{
  "num_hidden_layers": 9,
  "num_attention_heads": 4,
  "norm": "rmsnorm",
  "init_std_o": 0.0124,
  "final_lr_fraction": 0.0,
  "max_seq_len": 256
}
Each number is 128 + 32 x the weight over its row's rms, rounded and kept within 0 to 255. Layers, rows and columns count from 0. Numbers have three digits each. The size before them is the row's rms in percent of the matrix's.

# layer 3 attention output, 128x128, rms 0.111, rows 0-21, columns 0-127
103:107143114094200122117142152138148121162099088089054122090099114142136091103118168126124134140168136159132151196096141135104118072127116102107042141089159113125104046145091131182153124146110103081152108067106160120148115125175085119098149139101198106130084143173109079192128157140128136135058115090147133094115124170082129081095131150086100141093183134155096155087134101124140191173117
094:132102131201084084081163152109099151117117124157124154065101078117191173158117125158168137145156158152105178160093120168168090065163051139132131147148130159124116131168121088140053127093099128145111130155167130067092140168156136126148096082173159163103108142097128148152068167170139107098100166174113141151152209171110122139126091149140087081133081153142119079136148131151105172148144
098:085105121095113108158133141098146194122136088103051115125071171128172167105136107115064048114096101155126159095115113127146140173090149096051113116124129162149079086136134110079147158126107104177081087111138117121105101161126121157188110102098136115099168130132208081086175162103160173131078140109166126191116142112138121094173122185168158159123176115155104132143141090096104084128129
103:142144138117169104127114138151170101120132107112123145128177171117107091103096110121095134169140169122118161069065164134086114087090103126209088128174192081170081098109078079136167154145161093170138186122074150204111127139121110172184099178133110137124076148117130158133122140113114127151080105086192181131148106127118195149134161119144149147140125139088155113126154108130206100190134
102:111113113142139126134133115122179147122060162147116131164179141129153092182125084126158132140200089123133141177125137123118094171114101130102145114166191174064186097139089186134123111171119155176106123158181124106105140116058064122083093131088124168157144152122134179063061138099135164136151126134122145138179111147142092213123118104126104148080109068112171156093176161155120115168135
097:149099097118133181236081131198179113139142125144097117144099175096151085194087152067071108144159110144072138210147116134115149122165136104126144136096099153127133153127152133143088081158145175074103121181118144114040151108125116161122142145165210105106095137110135113137120134103110150127093161111169122103157196122127109134124148131148137089120149122122132111077067096162124082139146
098:103138086115179061099094109135120152071114115106146133114148117129154144090110182127175096143230094126074135135122170110150112168098140149161088104149161135117149053101130101099079217123134125081094110106088136072122159154146116086154138107111131057154116140121185142064137117095124125131090111172129114152152148109177098120093147092165119124145135176169137089141084163163087177127178
109:190131100141115140108142115128164106084135112200157153143198091128127130147146046141102163051126124122148072096117108135108158172163202166171100137131153109093121119175150119172144097099097123142067129081082076154103128122087107129169120077157058137163118116133133130156135110163130180144142114096129163155161166104118122117093088165148108095112120089105163070105112126067171111061159
091:084080126100154131110106147117116134127096132100125157105140175126122141120089105148139136160123135130146137101121139129125088145131175132140115124085121130091123138084165090078172064108139101016163137095125118176146048082129089127155131114119127088096142106122091131111119181162123147231158134185171122115164144040183163131144066152139107098159167079072160108118186138154101100152127
097:186070105157103097128177127118139141098106191079110131127130112104135120182159109134068142097139132098196100154100160109107127111163101142136117124125127158159152112172097104145126199141173120118133091172161113071097123149175082125144130170121130155137152077119144165100186107141114111113130117118103215121073119090150068136147185133190178105083095116160086134157179167174185102110178
108:072147128126131156083156130118104085147141137132139166117099112128071099167083122146139129163172118051139134155136114125159050114100098056060116141196157128112136161175081093145072144055143167104151131184092133085108136099116115165173089135136112101051171095104097110134087148156098138119115131135164112153117098072124166081084107142158164128119071107131131149149069124144083102100146
098:128087147190148117183137121152231131096153184084090142125141105128161154165140133199081123128149170030116164128131113162142131153088175175130100096124150119148148059189106110158154156143139114132112121076144147111120111110199092161117085100129105113125105206173131135163156137098090179124159084133114167111102132069151140116126133133094120102131101134163105103147091096115185110126154
084:153167123187093167081109060158126151109171060084099155158074161124095129100098148139087097097080101188166086112173123144153138171064104138124195168115155074119125115111121127128196161142130151114134164086115142174191118169151147121119152120184113117127086117125135128180171122110145136108137121074090124122083116182143113073186170115106098171101134169154094120081155098116117150140110
096:166145142208159135045055157111073045166103155091162095135072108113114145146096143137192096174144183144123123136140150106146106136103143112126160100099100154122137133132150133116187155090152133134106196136113115137101109116075169112137138055115087109123094091111103069091084138136083138129178163179139095132174147087150186107149117150135125116169126083124138142113132137151159074130073
110:094114091154106152119114148099102086066121131114126103105066138171119107081121173096168154108139156154134125144173161136131167123116113090189061105124122112130135139155144154145085128137104129128095136133121175112074144083135093160165162125106129117169090116148141182101197122130147073134163134081148157188179101151151212112226091134153128069125129089183133120173065104122135188124165
105:168099126145097165094130103086139126086150101179114147160154147117182131076102172103094140137125133125154162154076136205126090184114137166131122130036137197121058101112115119129177129180157149179150098076155151143115122115174107131196109170128134162104125135146152132174096152081078106068103142093104193105136102154166164139079113093108125092130127101130133163144126121093084089183142
084:136145173163103179192165115129086185131069152182135090140088126161144166121152117105101162108148141100082148141078101140135137138133133132073182186109114131140114180158154148156138145144153173108122104160119129141108164128078065112074174093088129095107158114111106133122218070127175137098125155129118056118187114153120096114130121116128185151140046172174134087147159164110155119124161
101:128103118116158129123075108159090085145134087153112114145136127119122152128126116114120159160156065183167217086116147083126089179159141143144134121127122106090131075108069167121109094103141112140076161087157113143136196140147092165109113115176084108120122067085149123139138063135123122118178085124136175112099066094123062103181071179061104109164133180140124117106128086166163107183123
099:144108133158183109108143131117169110177118194106117128066129180127113153115129115116096145092040176154095092116085140157118137158109133122090095158163102086133147126180171094125106105093129212118178107084161146123141110085139108159095080122142098107198136108090119180168105097137123140179148139111146092160076167099157163108143179092090132125137119084122135071153089110097058064115130
109:188199112129148113060113130147108090118108129135159118104048171129182121101161128115077093145137193114134105092151090152122085093168129157122113126165079143100164165152065070186190161116125109159157065174137117120107118077215162113097090088120105118147135110153136155155101137118129147112164120091128143107144114069055129125115140132168118145187090142155135165170148148103120161114137
099:128180107192100132121082135171141089122141085187124102068091109162137161129140151105172121140085145178107120061167168155161154129162141127161093154081135050115113091112129093156130096156179118121103153152102087167038181150139101132141116099107102147199108108094122097137074167140129098111087132120118094113150168125092153095134054121143150092138079115150157177171182127100108154143113
104:127122139128129130125077097131155098088172063111096104134090111163160094147127085157119157117177152153190139140182105169084124152140138099122099091167127138165124093116162160121149147130122126106081095063106149144128106133163132100095101087141231110227105144135091132093111113129152117161112147114149122103114130139093072208137189159097137075066102104199112174094140117130164091142107